Weights of a small transformer language model: 313M tokens.
Each number is 128 + 24 x the weight over the matrix's rms, rounded and kept within 0 to 255. Layers, rows and columns count from 0.

# layer 3 attention query, 256x256, rms 0.105, rows 185-191, columns 192-255
[[128 100 130 113 128 126 172  92 150 118 123  73 120 109 153  81 141  92 161 140 101 132  62 155 151 116 133 129 107 153 131 118 137 138 121 135 146 142 147 152 153 130 181 148 141  87 166 180 160  93 143 140 152 126 143 103 110 125 126 130 100 115 116 197]
 [103 116 146 188 148 142 111 122 180 126 131 121 124 120 151 133 129 134 110 124 104 123 157 132 161 173 155 147 160 144 122 114 109 114 118 108 133 118 146 145  97 125 134 111 146 126 130 137 122 168 149 193 124 110 123 135 124 137 139 109  90 168 129 120]
 [113 117 103 141 137 103 119 111 122 154  89 153 118 140 148 139 126  60 161 123 132 117  90 185 147 123 140 178 135 105  98  82 117 125 106 123  88 105  84 136 176 127  93 135 132 155 123 123 132 153 143 123  90  93 110 150 125 167 113 139  72  84 164 160]
 [ 91  89 153 158 169 128  76 162 146 145  91  86 114 104 137 115 147 142 130 143 153 141 107 109 113 121 135 119 107 100 127 168 119 136  57 137 130 147 122 121 113 109 157 119 168 120 173 127 136 114  62 155 118 112 141 178 115 109 121 136 108 170 127 138]
 [149 145 116 162 130 167 162  61 151  54 161 138 144  73 156 147 109 163 131  94 168 141  96 162 138 136 171 181  89 121 118 154 127 120 157  80 126 165 143 141  85 171 121 133 134 153 132 148 157  84  93 146 143 173 146 135  96 119  85 148 125 132 106 141]
 [158 144 113 129 167 172 104 141 136 132 122  89 165 162 133 117 135 107 123 101 166 149  87 123 122 144 130 113 149 135 110 168 176 118 142 114 127 104 110  99 131  85 125 110 127 153 128 107 144 139 103 153 116  96 131 155 102 100 177 133 157  96  97 102]
 [150 133 115 103 121 134 135 172 115 119 141 102 110 118 137 133 153 119 160 153 159 137 118 141  81 124 161 154  79 134 159 117 134 139 104 141 120 125 119 109 144  94 155 101 160  78 125 133 104 118 118 126 114 142 100  67 154 122 143 137 107 114 140 116]]
# layer 3 attention key, 256x256, rms 0.0968, rows 185-191, columns 192-255
[[ 97 125 172 100 102 102 104 143  69 101 109 172 129 102  79 162 121 169  70 139 156 103 162 112 113 108  71 126  94 100 143 172 147  83 111 108 132 127  94  86 123 141 122 140 154 125 127 132 169 137 103 125 129 153 100  94 126 129 106 115 144 127 165 119]
 [131  90 149 118 133 132 121 175  89 122 124 108 152 152  98  96 140  88  93 115 160 124 119 148 127 155 105 158 133  86 153 137 106  74 154 144 144 113  65 125 128 139 127 116  89 112 128 101 129  92 106  87 131 104 110 126 154 125 138 140 165  65 113 165]
 [142 127 159  95 179 128 161 123 131 116 133 107 118 125  93 145 124 169 130 118 162 119 125 114 124  96 145 112 109 149 147 144 156 131 123 194 154 133 144 166 119 129 112 121 138 111 169 147 116 116 123 132  95 173 136 103 122 132 132 153 136 167 104 102]
 [201 164 135 117 104  94 168  95  98  75 133 118 168 163 124 170 104  87 152 126 111 122 144 139 100 101 138 187 120 158 130  98 100 126 184 110  91 152 134 149 138 125 102 171 131 129  90 152 152 147 184 104 127 114  88  90 112 164 155 132 156 109 107 116]
 [153 107 130 137 135 124 120 165 113 135 125 172 109 127  75 126 145 122 119 134 120 175 119 133  92 103 111  96  91 110 121 138 101 150 137 141 157 109 155 102 155 128 165 117 152 161 112 140 143 170 187 136 129 126 138 131 111 161 113 137 117 153 102 129]
 [141 145 111 172 129 137 185 155 119 126 123 121 146 106 106 148 125 136 140 152  65 123 187 144 121 132 130 123 137 111 142 124  77 116 115  92 122 126 155 178 124 122 123 141 120 128 110 142  86 169  76  75  95 150 155  78 162 122 125  60 177 138 145 124]
 [133 139 158 139 165  66 164  93 164 141 108 110 137 139 124 144 136 110  84 109 104 137 111 142 136 111 142 147 130 121  76 112 116 134 109 114 132 180 102 128 125 136 138  81  66 161 117 126 147 135 115 148 162 131 150 129  82 161  98 126 128 129 116 103]]
# layer 3 attention value, 256x256, rms 0.0845, rows 128-173, columns 192-255
[[129 145 107 166 129 140  95 109 131 140 109  93  82 124  95 154 131 120 132 136 122 153 134 180 151 127 148 137 130 140 155 135 142 133 126 146  98 130 137  78 141 146 174 122 107 100  73 186 101 106 155 117 113 123 113  70 148  94 176 132 117  68  93 128]
 [129 159 123 143 177 184 105  80  93 142 151 150 170 116 174 134  94 134 162  99 123 122 106 153  99 122 152 124 147 159 151 108 137 129  98 119 102 136 126 121 174  93 130 123  74 140 127 147 117 120 138 158 131 138 117 173 116 183 121 125 116 157  96 136]
 [145 157 132  89 148 124  91 124 153 134 130 112 152 123 130 103 142 119 106 132 132 104 124 156 157 138 182 124 145 121 149 173 110 114 130 157 141 148 124 125 129 148 115 120 123 124  83 122 121 115 131 124 138 108 154 139 120 161 130  75 134 124 119 176]
 [116 116 135 141 137 153 111 140 125 109 112  94 126 169 163 140 160 114 141 110 150 138  99 152 133 128 144 138 145 101 156 164 105 112 118 107 148 148 149 159 109 116 112 122  94 144 123 150  84 114 130  98 123 112 128 161 124 130 123 120 130  92 101 139]
 [124 124 139 153 104 125  97  90  93 107 129 106 117 114 117 122 128 134 110 106 123 161 117 129  98 167 143 173 147  99 105 117 124 120 136 121  97 132 113 184 184 155 110 104 132 123 159 138 146 140 132 149 139 109 142 112 125 153 137 163 122 105 145 156]
 [146 118 130 144 119  89 106 119 141 140  89  99  94 113 147 114 168 119 107 120 114 141 167 139  73 122  96 142 134  85 111 110 139  82 111  99 125 137 145 180 114 152 149 134 119 131 126 130 147 146 123 145 144 115 149 106 141 149 123 192 128 116 168 124]
 [138 139 116 131 140 141 108 154 125  95 123 125  71  90 113 129 121 130 135  94 104 124 115 118 160 124 152 152  92 143 176 149 124 177 122 125 101 130 125 118 130 114  80 105 140  88 113 100  91 142 103 124 124 175 147 131 101 137 119 112 127  99 103 121]
 [117 122 113 133 150 148 135 145 125 139 136 126 155 136 100 120 135 132 128 164 130 133 134 128 141 126  83 156 146 146 137 106  94 145 116  98 112 118  93 133 130 128 139 102 164 101 131 111 164 105 166 121 120 101 178 154 116 148 144 176 125 132 143  96]
 [115 129 126 171 142 152 154 130 145 118 125 114 144 112 109 153 115 129 117 121 114 110 152  97 118 103 155 159  98 147 156 130  76 130  73 122 160 141 153  89 126 137  67  91 139 105 143 133 145 144 135  91 136 110 151  87 113 159 181 124 106 100 148  97]
 [116 100 174  86 116 152 107 143 149  80 103  98 117 151 137 112 151 103 134  86  96 159  93 138 130  68 146 146 143 141  89 112 127 128 117 115 182 176  97 166 145 106 181 141 136  96 134 129  82 120 168 169 114 118 138 172 102 126 134 160 136 134 144 173]
 [110 115 152 124 128  44 147 119  86  99 135 136 132 153  96 164 171  95 142 137 148 163 136 124  90 106  89 141 131 155 202 143 122 146 147 127 119 153 165  80 133 110  76 130 119  90 127  93 133 112 104  97  88 139 183  93 162 101 159 104 100 142 129 119]
 [123 162 111 115  79 128 160  60 162 117 121 141 108 146 127 148 100  91 140 114 137  99 135 121 145 156 138 106 112 136 111  96 122 125 124 179 134 147 105 115 130  82 140 141 154 132 103 150 103 154 124 111 176  97 159 128  78  80 113 139 154 108 125 140]
 [129 103 135 164  82 150 129 132 140 143 133 126  87 135 145  57 133 175 147 152 130 130 135  75 124 163  93 107 151 157 159  66 166 121 167 159 123 156 171 159 176 153  86 153  70 121 153  99 115 137 133  97 183  96 113 121  96  92 138  80 159 130 146 171]
 [116  96 110 130 107 134 141 169 131 134 101  97 101 147 162 179 107 126 143 120 151 165 167 112 139 109 119 113 105 110 129  93 106 136 139 150 157 132 143  54 122 116 166 116  97 107 118  96 139 189 130 155 125 142 130 136 153 101 144 103 130 103 148  74]
 [129 180  94 110  86 120 100 122  94 134 162 118 132 148 167 171 119 121 127 140 103 105 141 152 147 149 160 118 133 115 146 121 128 151 150 145 102 136 173 134 131 146 179 148  74 121 109  67 150 128 107 107  92  96 173  77 140  99 111  96 124 178 121 158]
 [138 151 157 105 102 121 120 127 118 150 144 147 139 126 116 122 103  98 138 173 113 167 128  84 142 128 157 103 114 153 171 143 130 156 123 117 141 149 154 126 128 135 145 137 175 149 122 143 113 136 120 107 120 122 103 170  96 145 154 144  90 133  90 113]
 [171 100 124 116 135  86 126 149 106  96 140 137 145 122  69 138 106  98 119 172 171 122 125 147 107 158 111 103 136  92 160 162 112 148 132 137 154 121 125 110 137 104 109 135 177 184 119 154 117 153  89 129 124 104 135  66  91 131 121 101 123 190 138 126]
 [138  85 127 127 132 122 118 107 122 125 143 126 111 109 144  99 121 111 134 157 138  84 147  99 113  96 169 115 128 145 102  93 164  73  95 123 156 150 119 169 154 124 181 129 149 137 145  98 137 111  91 171 120 139 127 174 154 152 137 111 155 123  65 109]
 [161 155 149 142 149 125 151  93 153 167 142 103 106 190  95  82 112 157 141 103 141 139 148 101 149 144 125 116 145 121 158 124  94 143 128 140 116 141 136 126  80 145  86 106 127 118 146 138 159 120  77  84 130  99 140 129 148 167 169 143 139 124 193 143]
 [137 129  87  87 134 124 165 146  81 119  92 153 157 150 123 126 148 143 133 124  65 155 163  98 113 116 131 122 128 140 159 138 149 150 155 123 134 122 145 133 148 105 149 142 141 150 110 147 134 129 111 105 150 122  81 201 138 173 101 153 124 142 113 113]
 [119  99 100 104 146 107 122 117 135 159 109 176  95 130 122  97 125 139 148 121 160 144 123 130 145  88 126 106 113 109 101 112 139 121 128 149 172  99 132 150 120 125 101 160  80 121 108 132 141 123 144 126 113 144 150 134 125 134 151 132 139 131 101 123]
 [127 144 124 167 120 133 161 143 127 148 115 136  75 174 126 138 126  80  90 116 185 173 109 100 106 123 127 145 104 133  94 120 133 178 123 173 128 140  98 140 156 142 111 181 133 122 160  84 146 119 122 160 144 118  92 121 139 107  92 156 140 113 100 145]
 [127 119 123 122 168 116 147 111 123 147 134 129 144 120 119 105 130 194 127 114 109 134 143 110 137 114  99 119 113 136 113 142  80 121 134 114  96  99 139 111 154 121 119  91 142 140 152 121 178 111 114 147 118 122 150 128 132 147 126 143 122 106 151 143]
 [164 132 129 150 176 119  91 107  95 171 109 111 134 202 116 165 142 115 113 121 141 129 121 177  73 122 134 113 105 101 148 124 163 161 125 136 150 139 156 118 141 126 106 149 125 120 113 136 113 129 144 137 125 100 118  72 124 114 153  44 123 118 123 177]
 [151 114 156 148  95 114 148 141 139 152 118 126 117  98 119 141 128 167 114  92 134 120  84 136 112 130 101 147 120 131 153 126 133 125  71 104 165 107  97 158 153 116 150 115 114 115 194 150 109 125 119 117 118 119 110  99 134 144 121 113 125 129 153 119]
 [119 163 142 133  97 126 131 138  83 150 120 172 121 171 121 154 140 155 122  90 129 141 111 153  91 150 128 181 120  98 112 134 160 124 178  97  77 105  98 151 157  88 140 111 124 159 165 118 149 126 130 115 111 181  83 113  90 118 129 113 103 150 130 113]
 [162 111 154  90  82 130 149 150 104  96 159 131 142 126 160  92 141 152 107 150 148 133 180 137 149 172 121 129 121 108 138 171  93 176 120 126 126 130 106 137 124 149  95 104 140 122 131  98 113 139 131 180 151 172 125 146 138 104 102 106 148 107 106 133]
 [174 101 171 136 122 190 115 129 114  95 116 128 126 121 143  88 111 120 127 104 140 113 120 107 125 165 130 139 116 104 111 167 133 132 124 114 139 174 122 114 110  87  84 133 118 173 147  79 140 159 171  95 128 130 152 112 157 148 144 119 106 155 154 102]
 [152 125 137 150 166 136 127 141  79 111 119 138 129 158 117 121 100 104 114  97 140 107 110 128 138 109 103 133 142  84 126 118 144 158 167 139 140 129 171 106 137 118 116 141  97  83 148 155 131 100 147 132 164  98 126 151  85 108 136 131 149 132 140 135]
 [131 118 119 141 100 184 157 105 122 124  67 166 136 110 139 151 143 135 128 114 128 102 164 149 182 122 109  81 131 116 123  86 122 138 124 122 128 121 110 137  94 105  98 108 122 144 100 139 117 118 143 150 169 140 111 123 133  90 129  96 139  83 138 153]
 [143 176 123 124 116 128 130 118 128 151 112 150 149 178 132 157 145  81 179 147 150 115 135 116 106  71  92 104 156 143 106 163 145 116 153 139 154 140 129 114 114 137 137 136  96 112 151 135 140  89 123 169 172 130  95 160 103 114 119 130 125 121 143 156]
 [104 142 143 119 125 137 139 114 126 129  98 115 173 117 118 115 159 113 157 124 118  74 146 173 129 155 176 109 158 129 111 136 120 115 119 122 113 117 158 124  88 141 155 119 106 123 105 101 147  97 139 151 146 144 115 117 121 143 135 133 158 176 153  92]
 [132 131 174 135 148 117 124 109 134  65 111 171 119 138 138 142 185 115 164 151 117 169 143 138 142 126  90 131 111 117 159 136 114 168 122  99  73 117 129 113 166 111 124 130 141  99 107 219 122 176  68 142 129 104 105  76 134 121 100 117 127 153 121 125]
 [132  98 126 103 167 135 121 160 111  90 129 178 169 107 134  88 103 134 122 115 155 133 143  94  64 125 134 178 133 136 135 163 121  95 145  69 126 141 114 107 120 142 110  62 145 159 113 136 136 148 130 125 103  97  81 157 114 130 121 145 112 147 175 121]
 [144 189 127 133 148 147 105 140 176 111 115 139 128  82 118 114 146 111 135 132 104 116 159 135 185 122 152 114  75 144 140  96 167 141 114 128 113 133  96 105 124 145 181 141  92 117 121 150 120 138 119 139 151 114 144 101 129 104 145 110 127 149 125 110]
 [102  81  48 167 102 115 122 103 143 120 162 132  96 127 120 137 147  94 143 111 123 173 153 134 117 125 118 143 104 100 126 116 135 105  97 137  91 136 108 104 133 167  86 136 123 121 130 127  80 149 116 156 123 137 106 132 106 128 141  78 130 120 103 124]
 [145 101 135  93 159 130 148 156 103  94 136 126 129  68 146 164  47 103 134  93 117 151 133 134 104 144 112 109 152 155 114  97 144 121 135  99 127  89 144 143 157 127 158 132 126  81 127 145 120 137 105 146 120 110 137 154  74 156 147 160 124 115  95 121]
 [129 132 152 119 121 175  90 146 144 178 124 139 117 142 129 119 152 100 133 108 130 126 109 109 122 146 147 160 125  95 110 112  99  87 120 135 141 174 135 109 160 140 122 117 133 119 132 153 136 159 156  55 146 106 158 139 115 119 148 123 112 151  91 121]
 [111 126 167 132 155 127 114 211 157 112 138 113 128 144 120 127 140 144 142  99 120 107 152 124 144  91 171 143 126 145 151 166 168 123 142 144 147 151 188 118 136 137  66 168 169 153  92 127 161 127 113 134 115 116 108 154 112 130 172 108 110 157  90 121]
 [114 116 106 149 122 156 126 120 146 149 146 124 121 119 185  96 109 117 121 154 186 133 120 125 126  75 155 134 146 136 120 119  94 147 108  92 139 105 182 123 124 158 170 149 153 106 100 129  77 151 106 150 127 111 143 150  88 131 109 129 146 137  80  97]
 [198  70 123 156 114  77 125  69 148 130 120 133 149 122 114 127 146 142 138 107 120 129 167 126 107  73 166 150 138 144 105  97  89  83 116 133 105 158 124 131 129 149 146  90 128 114  91 139 148 116 131 139 101  97 153 131 148  99 100 114 147 162 124 124]
 [116 114 114 173 167 107 176 126 103  87 138 140 119  79 110 180 119 106 137 156 117 118 161 110 117 169 111 113 144 120 129 165 122 122 102  99 112 108 114 116 150  68 137 146 127  90 107 138 121 137 126 139 134 154 124 120 115 116 108 130 131 106 144 111]
 [135  98 157 141 127 163 125 121 111 151  99 135 100  89 170 151 109 128 113 139 126 182 119 149  98 134 114 148 126 167 151 121 102 154 122 144 183 101 158 146 116 127 179 150  98  64 109 166 136 121  78 144  92 138 115 146 142  72 110 119 138 139 106 139]
 [133 123 142  99 132 118 143  89 126 145 128 103  90 146 160 139 116 170 118  92 116 100 175 111 172  82 119 104 130 142 119 138 111 101 124 116 135  98 160 105 145 112 119 171  70 150 122 142 110 137 141 109 132 122 156 139 135 170 143 144 143 137 142 106]
 [ 96 132 147 105 107  97 160 105 100 160 139 112  91 113 170  86 112 134 139  45 141 108 154 127 156 146 115 129 147 112 134 113 128 101 130 101 136 127  91 106 146 106 118 112  93 109 156 131 138 118 112 129 123 104 126 121 141 169 150  78 119 122 132 105]
 [147 141 167  93 148 128  85 104  97 124 141 126 133 105  96 127 117 128 148 149 107 169 141 116  89 120 108 117 155 125 136  93 126 152 150 130 178 147 129 184 131 143  94 152 137 172  87 145 121 111 120 149 103 169 143 106 118  97 156 159 105 113 131 149]]
# layer 3 attention output (transposed), 256x256, rms 0.148, rows 128-172, columns 192-255
[[133 131 176 122 121 122 116 133 130 151 137 159 174 108 126 115 114 112 152  92  84 145 101  90 125 169 125 159 104 110 115 134 142 120 122 141 148 109 121 182  78 106  90 147 130 127 178  94 136 141 100 123 137 112 150  96 123 101 112  95 151 168  98 121]
 [121 111 164 110 142  72 102 143 132  81 167 128 140 137 130 108 188  95 112 116 106 106 157 134 156  98 131 114 141 127 156 137 140 156 141 160 111 120 165 117 135 153 133 119 108 129 131 104 111 144 159 119 120 162 108 116 110 119 128 113 113  79 153 152]
 [158 114 117 143 118 107 126 127 130  88  92 183 128 109 125 158 117 103 142 167  53 112 130 131 139  99  72 141 138 136 113 126 141 141 107 107  99 149 111  94  86 120 107 119 118 130 181 107 164 145 164 137  70 162 114  96 120 156 100 139 148 127 104  78]
 [162 157 108 128 102 124 125 101 124 121 127 102 149 115 163 145  80 163 103 121  65 138 122 117 141 171 125 128 107 148 119  93 158 164 165 146 121 110 129 101 110 101 153 133 155 105  81 130 195 144 138 133 163 161 165 108 127 129 124 114 143 138 119  94]
 [127 148 147 160 163 111 145 157 119 131 184  72 129 126 107 129 118 101 171  73 103 128 113 122 139 118 147 125 105 138 178 131 118 110 150 109 126 152 178 144 108 101 164 127 158 148 162 174 157  93 138 166 130 124 132 136 110  79 123  80 135 149 130 118]
 [ 89 137 114 138  99 161 109 171 102  81 135 143 134 121 131 130 104 143 155 112 166 148  85 177 158 151 169 130 109 117 137 141 104 152 190 154 126 186 106 138 132 101 153 129 156 137 100 134  98  97 141 120 167 135 155 121 110 132 162  85 111 164 104 133]
 [187 164 176 111 132 132 109 100 127 168 118 108 115 143 152 108 138 146 140 120 130 155 149 172 156  65 128 132 141 127 136 117 125 125 150 118 104 109 149 137  72 148 134 130 148 172 188 142 117 120 141 162 123 125 104  90 119 108 140 168 145 149 127 113]
 [116 128 119 101 117 140 127 141 162 162 121 115  96 155 158 180 134 143 125 108 129 164 122 111 129 135 122 111 119 142 114 129 130  90 172 155 121 116 120 136 127 132 142 100  68 128 147 116  98  94 122 152  92 143  86 125 124 140 147 122 127 137 138 141]
 [119 118 158 141 154 126 129 115  84 164 153  84 122 141 151 120  78 154 130 120 115 163 152 166 114 103 141 147 145 140 148 146  97 132 138 151  95 128 114 130 147 123 152 143 140 146 121 124 114 110 120 150 129 171 129 133 121 111 127 114 131 167  79  95]
 [113 170 117 154 177 122 108 130 140 131 142 145 103 141 130 137 101 146 128 140 142 131 135 138 134 125 127 142 105 132 112 120 127 161 184 141  63 140 109  96 138 151 106 107 121 153 155 126 156 164  90  97 134 117 132  78 120 133 106 135 122  97  95 155]
 [139 114 105 179 121 146 122 154 182 160 125 143 161 144 100 120  82 147 130 218 158 107 159  90 153 142 147 130 147  73  98 114 106 119  63 120 128 105 124 196  89  96 144 192 132 153 132 143 167  92 149 132 175 146 104  95 108 144 148 178 178 150  56 152]
 [143  83 149 134 131  88  72 161  90 135 124 101 201  98 136  96 170  87 112 118 128 140 142 137  99 136 103 141 143 149 118 102 120 117 138 111 117 140 153 141 112 145 144 124 139 127 111 180  88 174 168 100 108 152 131  98 147 149  56 118  98 137 161 174]
 [126 119 198  85  97 130 125  91 129 129 182 133 151 115 148 136 133 139 152 125 121 138 112 145 132 106 103 108 113  62 100 139 119  99  85  97 150 136 139 114  84 146 200 130 164 152 128 176 158 148 136 163 107 116 157 123 154 120 132 160 112 142 147 147]
 [127 133 103 134 170 143 131 139 117 119 151 140 128 129 136  85 141 116 151 119 166 134 121 101 113 111 161 147  99 150 130 127  82 152 104 125  99  91  94 117 151  99  93 154 194 119 136 158 146  70 153  97 148 123 126 119 106  94 124 102 155 128 118 126]
 [166 142 103 173 118 138 157 146  67 124 133 136 159  88  83 120 164  96 103 117 129 134 139 141 114 148 153 142 105 143 156 110 109 134 106 141 171  84 112 106 118 148  97 159 142 177 152 150 119  68 169 142 164 125  87 160 125 137 155 116 117  90 137 138]
 [156 115 133 156 196 141 143 105 139 136 101 146 132 153 141 146 126 149 140 153 107 141 134 160  92 144 123 124 137 124 160 156 102 122  80  91 172 123 125 135 157 131 128 125 153 102  72 117 167 127 106 116 111 123 106 123 113 149 106 141 112 142 136 114]
 [138 135 100 146 112 123 140 115 146 201 116 116 130 164 124 133 114  98 100 137 141 139 126 107 166 110 128 155 157 110 117  58 131  96  99 152 103 131  90 139 141 119  92 129 157 107 102 164  78 102 164 117 151 172  71 120 124 116 142 107 146 105 166 147]
 [115  91 144  83 131 124 113 123 114 154 106 113 156 118 119  94 150 140  97 140 135 113  90 124 128 119 138 124 112  79 151  89 123  90 170 118 119 146 145 118 146 117  92  68 137 108 117 152 158 175 156  99 151 104  95 151  96 119 137 179 146 112 144 101]
 [130 146 132 145 125 164 175 133  95 113 170 156 143 111 117 138 125 119 158 180 129 117 126 143 133 143 142 116 113  73 100 133 116 139 121 107 171 106  70 117 188 145 158 111  64 186 115 120 149  99 137 160 148 173 159 121 175 111  69 116  84 134 125 156]
 [133 175  97 125 161  99 176  96 114 128 158 109  94 129 138 104 142 125 132 141 162 122 100 136  88 113 142  99 129 144  87 102 115 139  89 130 151 162 182 123 108 103 113 106 133 109 114 160  59 140  92 117 161 106 184 145  96 111 138  99 132 125 143 136]
 [110 115 118 130 142 102  88 100 128  86 161 126 133 145 155 143 135 122 131 173 119 124 116 166 166 152 130 149 163 124 148 112 153 103 153 160 105 155 136 112 152 123 121 121 118 139 145 138 135 173  95 120 135 112 116  76 114 107 124 106 160 104  93 132]
 [132 101  97 129 129  89 182 140 148  94 118 122 129  88 119 147 123 124 193 119  99 137 130 127 124  77 140  93 136  93 145 107 144 114 120  94 141 130 137  92 126 104 138 100  98 171 127 117 157 128 137 139 142 129 128 131 149 121  90 147 141 153 116 142]
 [140 142 149 138 163 141 149 155 130 162 140  83  92 127 136 123 110 133 119  98  94 144 178 136 143 135 162 126 135  79 121 109 105 142 126 159 161 157 120 163 151 117 158 128 120 143 127 125 117 118 168 145 151 123 120 175 129  96 107 134  85 106  88 171]
 [156 164 149 106 142 113 160 188 142 134 154 187 175 111 145 115 141 124 171  95  61 113  93 123 144 113 113 147 126 136 171 151 129 102 102 127 111 130  76 114 132 126 146 171 120 109 122 112 120 156  79 100 145 152  79  76 141 136 102 169 131 123  97 108]
 [105 118 118 144 118 138  86 109 128 136 161  99 114 119 164 144  54  84 130 143  87 127 131 118 159 126 111 149 107 160 107 152 123 126 104 122  99 143 158 131 109 130 136 120 121 106 123 120 126 144 173 130 146 121 203 152 160 128 141 112 153 128 145 149]
 [ 87 126 106  93 102 165 116 146 133 109 124 121 140 105 102 145 156 129 167 134 144 156 161 163 110 126 134 109  99 141 144  90 130 145  53 163 114 124 142 128 112 117 127 125 153 105  65  68 161 130 110 103 156  94 171 142 123 158 110 120 127 155  93 115]
 [146 131  94 127 111 123 128  76 124 153  83 121 167 135 147 137 134 160 115 151 114 138 110 148 116 116 122 126 117 135  65 121 164 111 125 160 103 133  80  87 106 146 142 149 113 169 107 142 148 179 115 111  58 106 103 178 128 157 146 166 146 146 132 115]
 [144 119 108 154 146 143 149  78 128 136 177 107 119 123 125 173 129 148 167 102 159 181 132 141 178 126 102 156  96 130 162 124 103  86 128 148 136 101 136 120  90 125 124 101 143 106  98 132 111 108 130 139 125 140 118  51 121 120 120 117 173 125 102  95]
 [101 132 124 143 129 113  96  72 108 151 124 127 130 128 174  93 145 115 108 142 108 158 113 140 154 179 151 101 110 162 153 109 141 109 122 129 118 116 102 132 119 165 166 103  94 146 117 163 143 155 131 112 114 143 139 104 156 142 132 169 113 179 122 147]
 [166 179 115 126 154 143 119 101 159 186 128 116  89 144 132 110  65 162 131 115 127 133  98 116 177 156 102 155 114  91 139 152 131 154 137 147 144 142 172  61 124 120 113 154 114  88 130 116 133 157 121 146 116 133 145 141 146 161  94 151 120 108 119 119]
 [127 113  74 168 125 167 120 118 124  71 144 134 166 103 147 114 152 130 137 138 122 111 123 108 110 188 129 136 123 123 123 163  98 154 135 164 149 124 152 125 138 106 153  97 133 113  98 131  99 218  93 122 157 102 152 109 150 131 132 156 150 122  80 134]
 [149 113 140 146 107 127  60 117 140 169 164 118  90 133 151 100 116 104 128 110 127 132 123 154 126 150 134 175 143 100 168 127  85 116 154 182 104 107 115 161 139 129  91 131 135 130 125 130 148 137 160  81 109 130 163 115 104 117 135  99 105  96 111 127]
 [152 142  66 102 129 112 166 143 163 153 137 111 139 138 108 134  76 106  78 140 100 102 108  91 160 135 133 129 124 144 143 158 155  96 104 114 158 152 143 145 108 169  97 101  99 153 161 123 100 113 151 175 135 110 145 148 135 123 134 117 112 163 150 140]
 [124 163  70 139 171 132 139  87  78 119 142  87  55 153 113 161 184 114 113 144 138 113 125 147 166 127 108 130 109 178  79 101 111 125 138 159  92 106  92 131 146 107 133 144 126  93 106 126 143  93 113 141 141 174 179 118 176 164 150 106 115 133 106 121]
 [146 142 157 106 143  91 130 135 127 193 142 144 113  93 168 145 129 112 169 150 113 106 118 123 151 111 127 129 154 107  76 161 103  84 114 156 173  71 155 128 113 165  92 105 126 122 142 140 118 156 127 115 104 140 162 108 134  98 109 143 107 132 146 105]
 [131 113 174 123 112 138 139 140 149 111  86 159 110  93 106 161 146 102 103 167 104 128 130 127 162 121 165 116 109 122 106 130 114 146 158 102 122 104 102 206  60  74 126 145  89 105 177 129 145 148 128 123 120  72 123  93 119 127 122 130 141 137 153 159]
 [ 72 124  77 147 151 123 129 136 125 169 115 111 134 144 119 105 183 129 180 164 114 127  96 112 114 138 169 123 123 111 131 112 118 135 122 145 127 137 129 147 102 157 197 143 136 127 157  82 137 102 139  85 150 115 161 101 137 119 132  97 127 102 132 108]
 [132 162 120 138  97 164 107 131 139 107 183 138 147 132 151 115 105 188 121  84 130 121 158 179 111 130 113 168 157 128 140 118 154  92 139 105 126  93 146 104  94 115 148 147 147 110  67 122 134 120 134 123 144 181 129  64  93 163 111  83 119 106 133 141]
 [141 165 137 112 134 139 168  86  91 173 129 140 187 116 173 144 111 156 155 173 113 108 124 158 109  99 125 139 139  83  78  80 155 166 125 109 141 112 130 121 129  92 155 134 114 108  99 112  98 163 132  98 192 170 122  91 126 156 134 121 136 108 116 131]
 [164  80 105  69 142 147 141  99 129 160 149 121 105 132 153 123 171 168 114 136 108 140 113 158 129 153 128 124 137 158 127 130 153 151 145 155 151 160  80 132 123 120 150 138 122 144 141  90 162 123 128 144  98 167 125 106 163 148 147 105 116  94 167 135]
 [ 90 133 122 112 114 164 106 156 154 148 130 136 105 132 155 126 109 107 126 134 174 145 111 117 121 159 162 117 107  85 115 145 169 123 122 122 105  91 152 121 154 108 164  87 159 112 146  95 102 105 123 119 192 125  59 123 117 173 150 134 121 168  99 139]
 [132 158  89 117 126 114 121 125 139 169 110  91 128 135 148  97 147 175 112 151 179 135 112  96 135  68 135 130 107 166 160  47 128 161 107 135  97 172 115 124 137 119 126  97 130 131 155 113 133  98 108  82 166 131 135 145 161 119 171 157 132 159 127  91]
 [175 115 110 108 137 131 102 159 113  99 142 149 104 124 109  73 131 120 180 141 161 137 160 118 124 115 141 159 137 123 131 119 125 107  83 118 131 104 142 107 160 132 109 162 152 160 145 102 157 144 135 139 191 138 105 103 108 117 123 173 119  90 116  97]
 [142 111 110  92 135 158 126 141 100 131 123 133 120 117 127 120 145 118  93 165 150 120  96 141 154 146 126 131 116 112 103  89 123 151 142 171 121 137 139 155  78 110 152 165 144 100 153 108 170 123 132 102  89 149 114  92 118 114 118 105 125 131 131 139]
 [119 103 135 135 130 171 129  97 159 108 121 118 128 119 131 142 123  80  90 140 114 133 129 158 144 121 139 153 111 155  74 128 102 145 143 116 110 160 170 139 126 125  95 139 184 135 157 132 125  92 135 167 100 146 115 134 142 112  83 105 147  93 105 143]]